Part of a small language model's weights.
Size: 8 layers, width 192, MLP 384 SwiGLU, vocabulary 8192, 4.24M parameters.
Architecture: RMSNorm before each block, biases on query, key and value, tied embeddings.
Training: a variant of Muon for these matrices, 250M tokens, 7636 steps.
Each number is 500 + 40 x the weight over the matrix's rms, rounded and kept within 0 to 999. Layers, rows and columns count from 0. Numbers have three digits each.

# gate: layer 2 MLP gate, 384x192, rms 0.166, rows 58-103, columns 0-95
# up: layer 2 MLP up, 384x192, rms 0.166, rows 58-103, columns 0-95
# down: layer 2 MLP down (transposed), 384x192, rms 0.148, rows 58-103, columns 0-95
gate58:496498476578478499563577533494484503502515530527560421474529510515463532460486509552575461477495521495571534512502475512542402530570437537526490525487480546502551463503519567550464455491494530472530537470516438407488456510486429462589519448532452474492595526408597533487468498503514485589
up58:505476513464564510480563505456476496569462544531499392524500463465570536448477503463489500491523481523480461482515454460547443482508516484512544519495416571501534540465512399424494545461510432488528522549438492503465430537534501536531522534558457501476502492518546523504512483513450477428
down58:462409446511522562509561529471494495482463465472464446550497460560457584564458502549500513508523460512508515548575479532549558519500538501526553537491447551435484542568490550545543508507474502514493494475380509438432433531572559508530571508556446560483566424510558541456477542532633529470
gate59:520430613499491510536488587506507583515527426529496460543591487450538547527550590536468487513501587590538543605521514474403460502489477410645430500604515479481465521505470480503464470414516513510482498513419485517433440456580398528438504505458370466464589540527563537453513465474478527511
up59:453487583503467475538553561530549487554526560590454500551532442438604571518563560553506548473480558503446491479501448481462508585554446498506470511458531506449490477470460473520485403476543454444458649559510488462469433530475525535434495466565476391550497530533431596501518525517466639463
down59:517538553431529486549488495512528512556519581487471491463495504464554545504509493564476488525507506464543486523466439506420498504542539493475516477524534531543560508502459506539525483494511496494534588569514528514531504537490571488500530480565549432523446556454479468528512518521460554495
gate60:534498460493476489501457516467497527499426511514574422487496484470502500453533543478541450515429528487519485526483437446489492540458503450522430471448466576499483517512460543561529525488495519518473473521466430494524523483483515433534550480503476500415484487415507412529462481468516531454
up60:437476497529472500505515459540511491474555520513542510544512458521538483454445492546524453510535534493515578403480481478511601498487498475471486530448442468474472527476542513432468525490448541526548436577479502453453496533533513570442504523477582464537516476507515451515513458492515415451
down60:429550520491508501507501441487564480481523402491536522465528539555491514484449468535516534549499540479467548412463492483522447498474491543483482537450450535512521514516457536568495483499483501543529634545473457464486493570508501462454568528447556505555481515512472449475520378462529424457
gate61:479514456518469500503453444563492528501501479533522504525512539435485511491529512427484474478468468479451522499497500495555535497542521487550551559519562474524511531426458477516544546461498500486462566522488482520564555538497426461508517459501459514517473554424554564548469491477503574482
up61:489454466500498513504520467534607574485542567490480459483586519509524484480512525540476447537503551581546500451520506502469497455427470475505483481491427574461452456540536504522505463460505504539529571497487529512471491481512523491479510521506484501521538454479494477458509551544525471566
down61:492551532462461619523519397523470527565512508491533492508570497416526504484480504431492452507408432518542549496526537471485497588484476523508554492524538568481529412539469478526475501504476543467556539496469537487472497433567431458499495532490421472491578515526471406519509433535515523530
gate62:457472466440420472559559463507536491447460501451442502545527455506530458540529530535460497466501514559576491569551428545514527515504578541502541532479495474495504515544569527488470486443480524548540518503512487467530494523459464471476413496484513536561519564542460494453415551486491527430
up62:525524499552529486513530480494473479465442445440525413489463531464537500604541539523428535504498553525524474543513528422451521495481507504517512498442480518499490561470468506447513559503545526513452486491493555461476470494497497511449545488446516504563493503515494465496549500480550509474
down62:558428527549531487484519524495456480562454580462472503529518509534471495467503509510448560504496463506444500546492532479490495526564407470508479431480477520552462493626436503508488491579569538445465497480468532541475453487511475509483502493496570472452493511457501501529520463529499458554
gate63:598572521445509507462586459478476473570582404622460512472465542487531450472479530508479427476533428463486445497546537433587473519494534486493550397457457511490459453539541473471451403535495522431463527421467588512484487483374401471547474463612443534543455540493436499527470546487486491479
up63:432421430521502523520426579525496513454442575384511471488494471463454533503481482448503490520471620520459483498503454559434525544490481535485472567522516517507517500458517567563513616464510462557554558586489426513544523492579543514481536495446486496477569517511538478481491494602531458510
down63:449489485494490527545405524498515552412474585473533502483489485543508522531505477486521436431496522522497512493506456501447481480482482529521533548530548519534511477559556504540457494472507394584549491571520450443561476498569423460439495445391569422510559469516545466465562489486540496468
gate64:521476416496547556613535517539440508496529488461423430554479527436550423559422532502462543480421502466528538531516500425442409526442541445531431511564471445490586461501449463412405489531519504504491533442486567521512549549537498464561472505504441524523571480563523439534445495544552464502
up64:514529564393555513502537478490563481500499512589450489589479535478534551670431517582459495534482471535579519499547530449523570595525570478491423475478523489459525523508484516435413502592451480477464501503400549523543506511522512485507517507426409445424498483545538462417483521527531441473
down64:528480508425453449469503440491493521444385512509483527475416538572513519489552439548531539644487449558542535531511498557480548467571526540491479444555567443459443467500478484486504615527517541476542490436567466521486460525609505551453494500453505539470478499413501455502519493534469523524
gate65:414514493526509498498562503489501471535463498435477496576456498470426515571545481451556505509499545489490464550501513503502532499482560488504453500574478505542450469494481471490505504513485418527555481478497604555487455502515502520494522494466544528512512449464515473472405453538462521525
up65:477476533455512520519584479445539446508486493502451525521483503479541508555530486482451519512496508461417528505518524544482563476481562526469465510527486439495480512546462474472483434455532410516525507509515547519450473440511478456495549504490472540549582531457512502504506481529455525523
down65:457527488502474502481478490561443518467454531487480519474504505586539535460477557577489529521527522546511530466480510531485477490460496474470509523442521516554478466434501539477439541494564517488418473517517469531468492491519501537501501520510494445522493541567463492473550530510482541484
gate66:520534490547459469585491578489424516499593579546478447462506495501492474527481480571461547511501461543459484500463523517429508575497482563455504489491502416622525506413473468487569450505461537496500533561427429551498448551486447448500495522458502488424475434475556476485402530480438534522
up66:567525480467495528496488542479496521495603571535476478489446504525537494463540484516520514512509464505537455522430529529535556452546476495542524464544521479477501491457518488458591474467507490492501526509503433513478405497519497540500420489545500553478582458387499481532476508450451453499
down66:602501522484520542474521532449438499425528500478502537546443487544524536452439444487594590493449500515571466531455549555523553483568482492528524456479475521394546438448531548492517510495548479476479535509501504477527442484541567576404417499506503501456556503439436463553475464456464430480
gate67:496477513484506541551510433535444537521502527501478474496490524449507487574453509501521492488490499502504518538535459507460539460506525503497522520587513568446479512403424504551527482461591511495478565440485464495470533487488538503451517507464523452523554421509486535453487514522517511501
up67:481424490384506424500529497512510425485516474528497481621492502539468512516512403507545492470486453449524547486479509476480451419475468527418471488521505538509503530539526501519533468511496461507541508546503495487542500512456535414509508506511505490469481482486619426450480522500481480437
down67:543474518525475533520568457551492482514526550519474415446473546439559497492471568472436507509494517460499472478527489463509491477507504577521482548502419516474523496521468495460463551477433489506459557526454499436451450542502460523506477479487531549524475449543525518498477512521510526544
gate68:513514469545491519478476446475479443522529527543541557545466474531499526490471438476507462496498490475564520458521478450515574538455399479497493527472481527493441453572515423513521461498446386471523438453498470555474539474509515580436513533526506403412447561457538516575448454572523484490
up68:514632484420530502513533460463444492532480464509543522500479478482467442481472486512497590595514574551457447542472549508523457526528541568505520527470521473459452501487548522509552420536478503583502555527478571504516456561494516450559519530449507548544495471568519480479516541491434458504
down68:538576453432495423537483551497546512512457508481530479501488495502552479505453500526525429443479538571455520426452550530490490514518510492507482488471504466488550470532533476519504510546480502561504408562455572469527434565503561547484506499492566507519463513558499528480497559510538497501
gate69:533540486541537565535548462509500497508487496504442473540464481459496567474442530485475485509437556481528464480532543469494457495452488540489497528491490528493451501521485532478486532549521515426473595530476539585475505512524514552433538466606602470503569492473493554529451513552529470478
up69:562474529460532482565486440525530542480466551535519562495526498507476465484392475478525476506521549473503502519445411461416442415551458512467528512461532513441485447516450538509492502483572521422458545508456499506557499536500482514475542470568477446496530453525496515544477544492545476527
down69:511510506447402541538462436477470508520507465483478474595540549504536515452457515520523518543495500512467543604422523492476523453491480467478516473467501458487441473554470573444543508503498553480462532477448540527484508496545482539535463546499514541491596482616493457510470509512538488490
gate70:528533483538549465519523476504529486496509503516498483471529520510448499514498503503483499500481489509516460521551511579477506543507488507532528486514477499526510533459486502517528473482502493511499455453493530466480523503490530485518475534473569528466515545534523488494475532487496502461
up70:595449554491516560539536428479532536445528547492527520529496511468498467492447557524535495483463474561546490514520474481485487503487535507487429545466533534537523524514457472493507501508482556509546481506557460505472512507559511514439513490437526525511534473493524542507489488506526490574
down70:511525485500501508568543489511480531498541460537493489473534511465456479501484525477518517430460469523524522469494480482491445462436527522503410530517513477557516485440502488491497512480442479508565545468553510497498498499521530547474477503424471445533497456485539479531511507522488473544
gate71:535481434504557440604551521596506514502460510504511464426533515520584454531481545475509430447493407552494510509542523564496441591529510513508491503489507512466405560534470460422508519510514439522532538514498550499456463532515517462495517483555566491504556525468426506515445394485507397464
up71:590459495453560446568513528556505535543496460446422395439518573579486504518493497401481507475507476545579531474533505510461504511617477506594387470592548512546454530570492459537409516464453523481454436520534541445486507488532489529565495439522515575491514468508379577553476447520535536508
down71:538532504422482529485502445574444480537459432534454561381528526587473504496481521450501479530474539514492530498521567504570552519510522512530490481538595491571499518455522533545433477540412509495489552527488589424538459418519495467594439478479518496537523520389489582562473517447584494496
gate72:531494520494394531499508532480563498525491488548499494496498503476522486519528525546441502485452500464520505407426467531529505493564457472491431499537543491490527484539476525436433501561572624545503531493513500456493457504456477499534509450477474513507448517439536561535522571511497528474
up72:560453479516455540444468532420535442557436394522443444525528561526517491621506548498503499483436576474519475388464520517482457511557534491518468430515626530473504502537530531531444485520514563510478455518516491383507481481466434468500512514520474475507389386452487525574553559477572560447
down72:518494511501471530450494512441534451531430457528505511497486603517509505593472512526499580472476560524482514444481531503482502518509544469502455459549542579545444444449433441468387482519475549537436553525500548462432539556544476462523464502507543488546456428511497544573530547460568550501
gate73:491504559507524490533466441498603506520530472495497508500480494431583576543600525451517465529519535472540489448499480526508457466484487563504478404561506558481520479498431452492497540422458493547472490515497550474479411476469505501535436458548494511519551501491495464546359499491471490431
up73:476515538499485530516561437448472497487525514538454516422557439468498479490523477599479509511538503512532499511564529500618484546472471585469478409539485509467501485539523521546495529546440525508501435542438553427505479474470471515480485575546417538399520530496495465581492516484497486511
down73:520523559508492518529500492482465505487504450489473498453507441473536520508483518501525569541520567496507492510598450464564528486479492543477530398528428557444449500516517502551471521448458512467493527526542555450493437530470489478521532503588517447491573489572505459505427508464528513494
gate74:502511494498567529575454535534487517461592436569464489433516492571425445492490497474495550433556495466528529551447464460477533472503547536426486505551516527591475493438492528481449537490499434488504488436485529505464508509412479529531481456426460540552540546464559537520518440447481519426
up74:475466504452565544486542486485530508521543476533466551515484529487495462477490539442488443460463447464394503555437533506505572441494516446514522542572396497469531527463480533584516535513466440501535491437496530504487501515489479579434520499589457514466560558469532559472491537403510522473
down74:467459500502467491455467542500473434440547436529453389477494533595514569516431546590453464516505492477510449633508435431494534478460575510443481513520518531546483542537441573430541500546503480487461474425488483521495539488423534577443513420477469434513525547510483503512442487479552574465
gate75:525505487478548457547476513529566451518490509503513501462420509523476477526547492527543517544479485549422485463431521502562450426555470528536518423566513529474476532536523513532493424515462511481559593611574541529528522464496570514508456505487532555434562540563487512505571469487541454515
up75:491459431528463445530621532509548491468510523500498512485538552447531525455454538483416518510436573516531524567544480554439613501492484408503553536439525489553453504431503518496545482468557495590441491392459501495548514461489459467488555415479505512532464526421485498483441408462554506501
down75:444482496509458492480523468493491470513547498495556551481534523501472521456376485469525521465550501435584480522519557571497542508419499430491534566464492511460534490556549548478461481484478480568442536433480520405423527527498497445437567461496445456502487485437522550506457449485551522449
gate76:527486561475577496472456413517489527520522484515495540464518506494548526487552506493523449402457528457503437549535542512523519438552533550474526466493494451547543413436460476526492544532520512564513482528496488520517478493537564507539489458482470508495525501528423518488544481451476514530
up76:495420475456415510497542587493462425477507490475450488521477466522509510559396591504470539541517463539491491531485492567489441518415491482530443474501505532499464501562575488417549434505594494447498481501508538431490440543554497521458495580545525535472451481554512507471458473502480535527
down76:487514564512475517471408466467545444451560463463509473464471527456447434514537491510528462443422501539487571478471537431513523477503500521506480564467536460441455506506469446575413579501435415481454551499510524512589477513538446474515442479523494430466519456450474479483505453527494473434
gate77:496485521499457481531456530480487449503501521487516505490555441489524467523482553489497486538485537500527467467480461506497500560504506476520480521425540567497557568511501488410504449508468440546505510511502476538602544477540552530520494504525470506483499510442532478472518490539557527589
up77:559492544463537452501488514453463518528487467566507457526431421496503459516402460486462462505509447478509505488495474530495525477472525494537457524507494479504519585543489472445552492507473505512520558526548483491592599450466503525525522474543381501463515526488507490477507508505496541517
down77:495499430525514552513441401522509482525449481450589481547504478544470439521467546452478542558523457451530467446460542506484509509478529508521425492523533518534487552520485490475529419543487487551519469524478500478601491509439455505506440508519498448474492525405511466473509494633538551508
gate78:470531530467441504489444468537453500524520423532446485487486475593553470451441433505493462438495564556535490476511485517457470454457506476502482584483589599550516466504457530515508479459545538504490519430447505519546492527523472545498495441587555491471527482539514506424468502505538533557
up78:527508580486474476478487447473473452541486499532510517460479482504523464491429508547512459435497530558423481486498465512580477445421513431528441535501604545528488421558565488526492487472533447492505511565485502596522519548500527522499528440576506457512503424534468472426468528423552503500
down78:541525569533520476457520503527434479532491533560500438487469522523457549553451492513551501513459539468523477539512556456481471507521517529509474563517576484550454391506459412523527552506663515540454568492496548519485464522532517529521517458515507467497543439556453583410495532555477469529
gate79:519418453459483497497499576542527464554563482488553456472532568409532417460490445539432504460429544404511501461397435534595406497407452529447389518506524549556457449543535501546504444469476403594596544592504504412415527486456483472476432478535593505522581489523508535478617533448477453483
up79:509444463515453491457527482555525537618556527478531388581612538497479437451491458561430464437435488425555468468415460569527421515447505500545475475468465513540524439540508460566480448473533462589566466586527459491347527507471553435463447468549600496531570433614452499409609587473520469524
down79:503533431491525524496550442527473510572541530530470438512498534448525466506489486583406534506503582506510473522470425561539485542437501552453479594468490509560466454429404474490497457486513438603493515559505526555431480494442466375500530517483565535482616512501505494467495503483453510565
gate80:477524496440502528492525541533553560530443462492538550415512451480540486518459479489474516451587472525565459528504475425531480473570493472544507497456434545598539507509551469535435483512536505556539516490557535499533507525483462548541476528499603543503597475517482452433585537510525535489
up80:528436494539425543476445512527432492456505503567475481513477457494479580507497512559440461478529481499406587521537511512478520494482459562545539506546520458433436508433488509506483420499502471535503511497516473555461441421488564536496544501506535610468463450498458490528442521479467512516
down80:517431452516487491469424550502483479519561490490499437503524504508551509505479455502499518485459516515470481534513557478451460514478516516567442529500553509442450528417479518515438548508525575530510542481506506506508506474520500520447576490533452516489425491483492505507490462481469429578
gate81:500530441453482469534418469414494492508568470578469496532420526591481499510529503508571516522541516500505467530457512569527456435529480443521493485477557420456476521516481469528531464561503529506436449417382550526471529545486427479489525453527492501533523569430518491440442444441528572503
up81:442524430520579487529478500522434454532542487441484551476542480528504493526429586448473486432472512517512548513521503424496580460541396569480576462499538507500517536519532489515472536516516534499449538517532476562583528478476501514517529505550491487479501479508471574511543525467504465529
down81:484495481498572479516531477464463495460574539461519460507493419488474529567515479485464540534493534479443557512497504520530506530451467505535495491507476589472479571546507518464504480512486484486483459494509469491590512478449469393542542445482523465517475514575503502536560540445459463492
gate82:490552437566517505533512526522522507511510478494498510481500557535499503492524489461558552477521533428477453488558548457469547468497487513500557544460450432570529496493460480522477427559518481499534477458507500551482532484409465511511512552448545441473392471511463497460466556479489551494
up82:451523479476487475454549529528544501465483506423579568441482493551469517523439525521478465520556501589486516547448501473484518508567564502558485502464487461511495495474479523497474554428469558447537466464495520475412440469516505484456518484532460505541469529462478489486504497501531528498
down82:461589493525446499479542509498527518560526507448485515499476503508561532462513519510493528465508487499495494492508506479510444528522535474524432508557549575453564466481408495507520598459535439500449453548482474523572465480540481520499489455504535476508509500553466497506501499587564487550
gate83:606444473549553500474516482477447477559472521478551459470527578509507454409493512489524435491518473489455482501426500489476502537548511567459579395512526584472492509538530493566504512511504559475490494485480521440524538513487552497540544537517479466449516468487471540514547554546477523514
up83:529514492502500484527413463483525523464466487553500420535502483476490488508477565443475498518464499506504503506462496404447528519544573533470479488498524567508534518473561466450473486501475547507504473518479458570427532503550500510467542465487526443468423423545499514528558499490443533494
down83:527429528521488509511497544523530551496513514455563511489475527512552463505498527481520479478452483408486496505565496494485520560401452438483501529431421430461543458513487510451494475522498507488557448513479478474505406434513523484457482537526458471457512520502484527507457444469498539520
gate84:494482519554477528511531486510513448521538550517502533549557489450574500547490495528514454491476533482564502476530464540472534438516522602542506538528465530494571541493430446521533609518543418519533418476462461564460473517478513535541516565544423516454491509541469498518470484535538463461
up84:486557534505539518525479505488490556514552517532458490516443438500513520523520495504426535505507509480480510503499480506528511491472490450472449512513551467500447523539547554469494538528501536494467486445485596459522482522505510519529548489538514496522466510496569539467510483478516468499
down84:493588506456513560507505534530517493540515526538547555538482511515439515483545528506424385515518509482515484465466479501522457475527478436551491557510517453456502546512458578510505551481489556521476364486494471487491461495461485447507510518478535526471487508535490520486528516541642576497
gate85:520447462498483508517479506555530567439439405514465610472476511547513407501451546520490505590534515484394487545499514448512483438473466506454496550500532530542463509517564541523468489547499528566513467474491507465501558508510513493500490509442444475493538520427564541474391498496511491585
up85:466508542566528457537520482481467474552507569514506400477443492410498522442498418482510517414451540508550546511556473494500556568488536508540509466479483468507515541488492481577473550543490478469514495568550441588541469540530456484457493483544532486546455474579430482498564478456545488497
down85:495521545523491460487477426434522548487504588546534390535546522516480488489534430507480469514469543461528541523506491503532509538439458462530426491480424486505457489515408554533477465555480497483500526426473521497445481562551515508515522452544450432546434459552511437479509505490531479464
gate86:516477524530455543541536520555495483537421530536493469471588553493550505495443505422561543476451446487522537467503454505581474524506467533532469511606486535517441529502466478484494511482533528527552512428535491495524519549430495565529464454450462484475426503503544521458516448555536433430
up86:546554528514495528522528610471455491508523475538431513442538450543434480514505477475505483502472512561466523520472442498556451528439531513467479515448492521549461523490553472460491547462483506490501505506486476523554560439483487488471520440515510580588484559494502491452487520527448428492
down86:507550504510503491523495518560443477476464477489473510480557500523492490503407513486557515571479481529534508504491543498598457556541436571586488517572403474489432520453443442542500488454567485455525495428535530536486524512519524492479501500497482519485467484472532460445509522545529420419
gate87:453440572490594516507464594525495527561468458487463567517488582485493481459524457555508560500506444507570593467460532556517457517476519513462495494492552473422463486518492508453560526436490505551504480533532385567535473519373502495536464446499419499461488507456528517477560566514563594505
up87:515516478551479513425517539530463546514462520568527466565458541518476488552484517482509516556460466455455463516512549445489499511476514473507482539571545495574528502498535478493441457535549477492538483482443550434505603516502467467508510503471485471518534562538486532484506499419524477489
down87:530469520482468533478493507488549551464508466516479537512500525507418515533567538517492525582426501507488483573502528487503479507423447506523523553517475599559502497491521534449522438554533523437488549438456613418495502483554559467433582496492446488491541485477548459523505487467501463442
gate88:540440478535551477565536529548540454474514491516430476580552439520476548517457489426593467453512459419518536531410487551542508503462528493618490482515506606464505510466468482478468541500473508544547471488437532577438520429546521551476536569528555454468528533552460511517497471463457515458
up88:502475423511511483527467511522565498480517564509527455393561482559564395529464495464525552510486544516489559420440529474376480397484539450519442562465534519445453442523512517538465560479578515480490522497580479470483545504520429432572540474527570571560607517549568525460549489503481498510
down88:525463551452523408471418610446511515521548496522498489502417456475445513489493510461516637524565473469494471433464490491485442500555443504542476480480413530524598456532537466488530399489589529456488541487449483429489503507500489442534510509501542523534550457485498511508565531428495524483
gate89:458543580540562536486520521492508496463502515563515508511531562543482482450485504421524511511466459431518530544549476457443491494490509506536537484458483511505481448466473505527532504494548433524456497509500486488510555488507493465456519498488493439504462531530476558543484479546527501474
up89:500381500490480434493487502474520532492563478479500490546507497529530517513475468563509537488527501539501507472484525487572539552480491530401489473511512432463499526476517520417438523480436546449530504522440527468504465466500500478493518448501515536460520437496541451503517529459459477554
down89:518466506603503464423491510526513576429521469482518515458521478522428473504512498482509421502518503520573510563499504492506551513503559481517512489576539502519528493514465488451543519464511480524534559473534534494463453520552536520483427459486479409481483456486567552509459523409471499512
gate90:514477520485544468415466476480532505458513487527473538366549407532502410483514493509580539507464470517509501527490536550577419431463509521522585529537491491526456468462421469448415503543552502456527536503511429464513489486480497484470462509479468581552424596510499459506472442442529515486
up90:524510491502490565567430462496495482482531491498458402467481485609486456474470527468486531565525520554519499493467507522519499472450444492576496505594492532472500539449521474573488565473445500523587525522495519520475520476480515556475513495500483528487488506568552575449512469384513584460
down90:428423468531524538552523458520509461569461461474460444486527445558406470519464448496487503482526509509470502570562547513528442549436435475526520466472488572499548490492613557484454540398473422381514505507510588537497546541479601532486492471556436511450542433529548538444481442498557490523
gate91:518534538498483499522523467542561465499410547508495548531448552507557567526488511527395432515535469445579482481508428513544501532468493490478521479494509492482457519559400501483486516576505527493507439514538552478452471433530554500535542545484531583494568533519459509511469502477445479405
up91:504508572513433517510492484527486469486459541474430569487500487499574496476507525490469504518467486467562485530533480486543466519457509516472474496473534567430493548588430538545555468532471531514482448533545534477443515457526580456438498539547539541512527514546475523471492514534430525495
down91:510499459513541485510498505509508518525494468493506512479503504495508490489498508500510534497503495495525492501492530497479501483490520489516507507494500491510522520398555512495496514493490473497504586509497526494488504485509473534522478496516486458516509497513519475515519486497554494511
gate92:450436519542507512588487452453548478482482510467542548476537504577464528460491559512509518568490467510517517441475471574474549433548537381459418441550484512544362496506477503488476410509541620546565513567365508474572534524483548538511453513465548528520504501494485436501535454505500532474
up92:512498489478460544403474498517528514439524471544564503538391495499510521488458515527483506482482506513510423508495489498552521528438540566542503540459467503475576558514511446511476537523542491498395542459525573509466494434454482511386579513518491510513460601516505488456440546419479480533
down92:576502380569498554499472510515483579517536398524504549506483511419518511420545445534505524552435426574469470504495478452554457502433498590497474566497507549535569538502541501473500518523491494484384440442565498519481439503503431444483493507532434469493485533539515516554483518428422462538
gate93:485483529563572519512487505575510483476546515544520515499519508426451441542497465540498502513469471520657504469494475504493459473456505543565500521605464509444517511497504514524472429464556430576559514448485480548579482525619473516463539471482455459526463512479522448505495551510479514430
up93:581536481442455479539518459435493502466456513437482525485526497606508512470459553455525491489446507492419519558466507473464513509547469496521513485440541558563525440479472437400546454531542527457474541497454507456440461462403524532544509511474511522470505465506592589510525498569559474555
down93:488452420464433516477477514485494453460474502494487537493507539534517501437539492528491423493455526450428523466472507466518509505477429474489496517441555533472437470526514526466552527560505511507444548544544543465458433493447460462506452495472547506495510482527546514497506434546529527519
gate94:510473490522555488462563519477543542505487489520537457462496518513496551526477562376502521563542483482499482423455502506491451450502468451481518492499498537438498451443581465558590529503480478481510548564423464502526527409501458474540488499506461541570507483439386482520468539449487474555
up94:453504546499569519494483451454478435470541454459550507516510514461589408515519486543454502467498478444533510451632519510471513489477499525530520484533505465473478496603428497508489486458542446494472571475507487507438535506490511503565471493427500497494474465536505511556466452569543533508
down94:504504516492594499480517469517496494439525443507469476483529564494468479487482413503492519492486522534431553474512492514481493516508479487495502469525524451505585520571454510458456433439537517505485527509437562525437559519511552467508511491466463513497454537496568567507531559473552452463
gate95:510505542440570490495473508507449493488433491513498455489483470496459486536575500543455593530491494475539476492537513510467567498493562527508497447513498532481533487507517449453570508532486466556533425497493511506474513546538500505526507556423486522459508499474494525520491540474506489519
up95:494512539532436500504505477434479513474492518446466514545513480397475522485492515443481477527488520526548519447437513509554516484493525502472534448483462514502520485455529476522522515484508457494482458475490497508465472434528521556482538543526528564452519505535536402547477489507487428472
down95:471499471537486507444490560560529508443424516468488541487405474506478517549575520500482418460490518513497530474486546496474450471521492517557477474492468531534526522472524431530491526547485442535514619443490468496501422552499471461488498460450460468447397520487519501476538490506507514521
gate96:456507524412590559557436524463484489480516509552471467444517489442502395507463464468494505485459572501478556516496516541429499548458550474329539450495546521510540540558510537431482508485573526502400474481545523453520530485517489497487465562455432472498438528467540553574480488482429454452
up96:493443545434513598502425515459520525474478478474506472486495481450427498457416579557491471536506460543525519485525539545444468502505491495455509589546494492507503606472454517476514520513532475522528459485571511471586552529527491494533490492478466524460472485461508506510420556396508450507
down96:456551464502455510525473528471547474559527503462450438446524454455540447547450520544401449499499485524512464527525503502456454610461483507417507523505585464513546567481526459452440507501517545470462520455536539491550533496499473502567519562446421520488481486465458470564481545506525460448
gate97:410472487490547518518481470510439540493499576481516526489463571531513536503477487529511555504450586501547548410540521451433555494502484463443512525525515427507556499482475532487483507512531550498370546460448531515475482516501531461523543471530472502504554562483508551649482484512517459568
up97:473488435416486537541502402483467513514522518517498511442429552570521501463503452520494584399455507486458494498525519489489533436512499521488485466493510530481598495498441594463439530534552497490404618512532537532488508545506510442572523449566482413506511474427470499502516512551511485526
down97:467514508529533521528590526511463470546491453440564492462476459541533536518550452521439554458470509519576530506508529485539505485472453513332484485560563433467604529491555577469413498502526496537521564485526546517524544440463489489545517500481517515502450549516502508538524532496462500521
gate98:441555490462546475498485529488479513441556496510450538545552504460447504487483442495502523515467466506512525478465425464515437534481504502422548493472499539485530507455507525518512495509515546486514504436455498503513502499484449483443443546445553465475457484480481449527480500504465469488
up98:503470512535418497494596499526526489515521453512550522521540544458500476494454511504504569512614442502455470524419523545491423522481504506412555526470474491476520514465512492462622562438500469500560531455508502497504485541510535448520418532470507490536518500548527544546510547542475500455
down98:526518498463521514479566548492475435509499484501481472478528515487453495525416526455460460499521452434480449473529498519463395487487487473485466526542466498525430461515493527435625494442565567513493410487565545498520515556564422577519495511520511557490546544526524559552578507504526531482
gate99:476458484540461551499525442468514490503448485587495554472510552486432528511501512536540569545475487512513487479514422462525498490494470465421468478525550476460452534470446523514486463429450433484506498465451560535498458526557436521550511520527445489495464487524542512563451566491568496485
up99:535554517537514537442475462496512599522408605549481512467485469480542518506530492583546503540437526451554489543522523500474509520572495503516575493494532449484573466526457576525517465533533491530488462521452509490540460525497540540504473515473592545472562590530520493537499511529521563464
down99:532479525536486477464505435451466521503540585548458558491562493453564456468468487497541536447491481514499490552546526442508462511429488468459473531503498469472528529527456503546469454394488497504477443541457558504442506486473549579491509562469512508478522506536435540564478517489472538528
gate100:499440553484517495505487497508508473427527457531561520441536397515547443455552485504425445476534553416467495471516455518470481524507497541503493515518483493540576540547488468536482562453476497487569480462456495481469493467540486502521460510491469493525470503528480473472503438521496548497
up100:466617524533514486484524495558463506547554516507444472538517440530464485560522466488534604495443574527456472583467525435457504445507466515500428504455519429519496437489459489494530502549497504558478511470451503511500501550527527546509529572488526564457443449500489500522598551470579517467
down100:534518481528530536464534496528531487513539567520555536589522515508386474550518514439500451478487526538491563506432448400461443470491487458464473486470427536547440434480491527553514531484480492565535507500458476460488493561523534445524560536458523556480466457496486568501514538523448498466
gate101:514542413474570455530476468510431531565499522482449411491452497551517510489519607526472441504503475428496442473511479475482530498526467460505482445447460571517479537626560532565523622486457494453493597555501453499495476514491475511508517580536512540481506491453483434572442518461476479509
up101:502405468481496509542501491447482446476446482514504501514499497557506568458564514461479442537584511570497494456534545481506478479533491469531516558503572573494564535525522481467512590540492476505539520574520406532464517483497503503529475458551528478590508455526468460441466515433514464544
down101:459506438481479539496484493495488567468502556490423440537558448531510514451524608516510535510498490427545472476526483489454514462494531475564508465464467482489539542475486492629528557487493495536442538530432450442506499497477491463529441568521506506507559556467486534499522517500569529491
gate102:456511461420554401498525499521455506555466470575503536495456555512501455518568454471498483433491416536505492526442519579480443449568532486461453533474510535521548504527450519499434496505443489508524496429554548531465539456495511421449555500497430534476483520535538544529538537583514488401
up102:458538515479549480417506539450568508568529507548543480456452419503469497520444520493495503441443517560494476424497490520555498450517562486483507540522444478470485480518536515478481545444452535484474456471589608459457483455525508467479563479488407542409480585470504455520467457499574471522
down102:498516466503580433483471441443539434508512512525480491539499502572418432495469464519464536408448489451507512505473540518448529444590607443499472475491558444526451522537524514477502524516534440546557516452506528507448525517579484492431529485470491521481424582495559559552513507525470463575
gate103:520480498509488505545537512516497492422495471517458443541591499569475480519449501509473562588510370471501495507485582478503515464490464551462521468517501566564528456522511553537441568571472444522517486555605500457520528565567539477501585452554471544473486528577512507519450519478523512426
up103:563480449509471525520517453543471540450463507474452438573643517610447448524424564443524511532587362487487497523482552439506609543530509509473495474529547559546535514520529481472422554594493470544501455491612527459500545534525544516502528524526491506499495462618495450493438472485465446519
down103:578527494530518607436512496564569556580473528528473474440438467639525433479464503465526573490458516570476516519507491433567601486489433401516505518512570506508484490513542532472543540562569472454460554460551460490518545521444517460489556474528507528519495376522494481489456565462463468539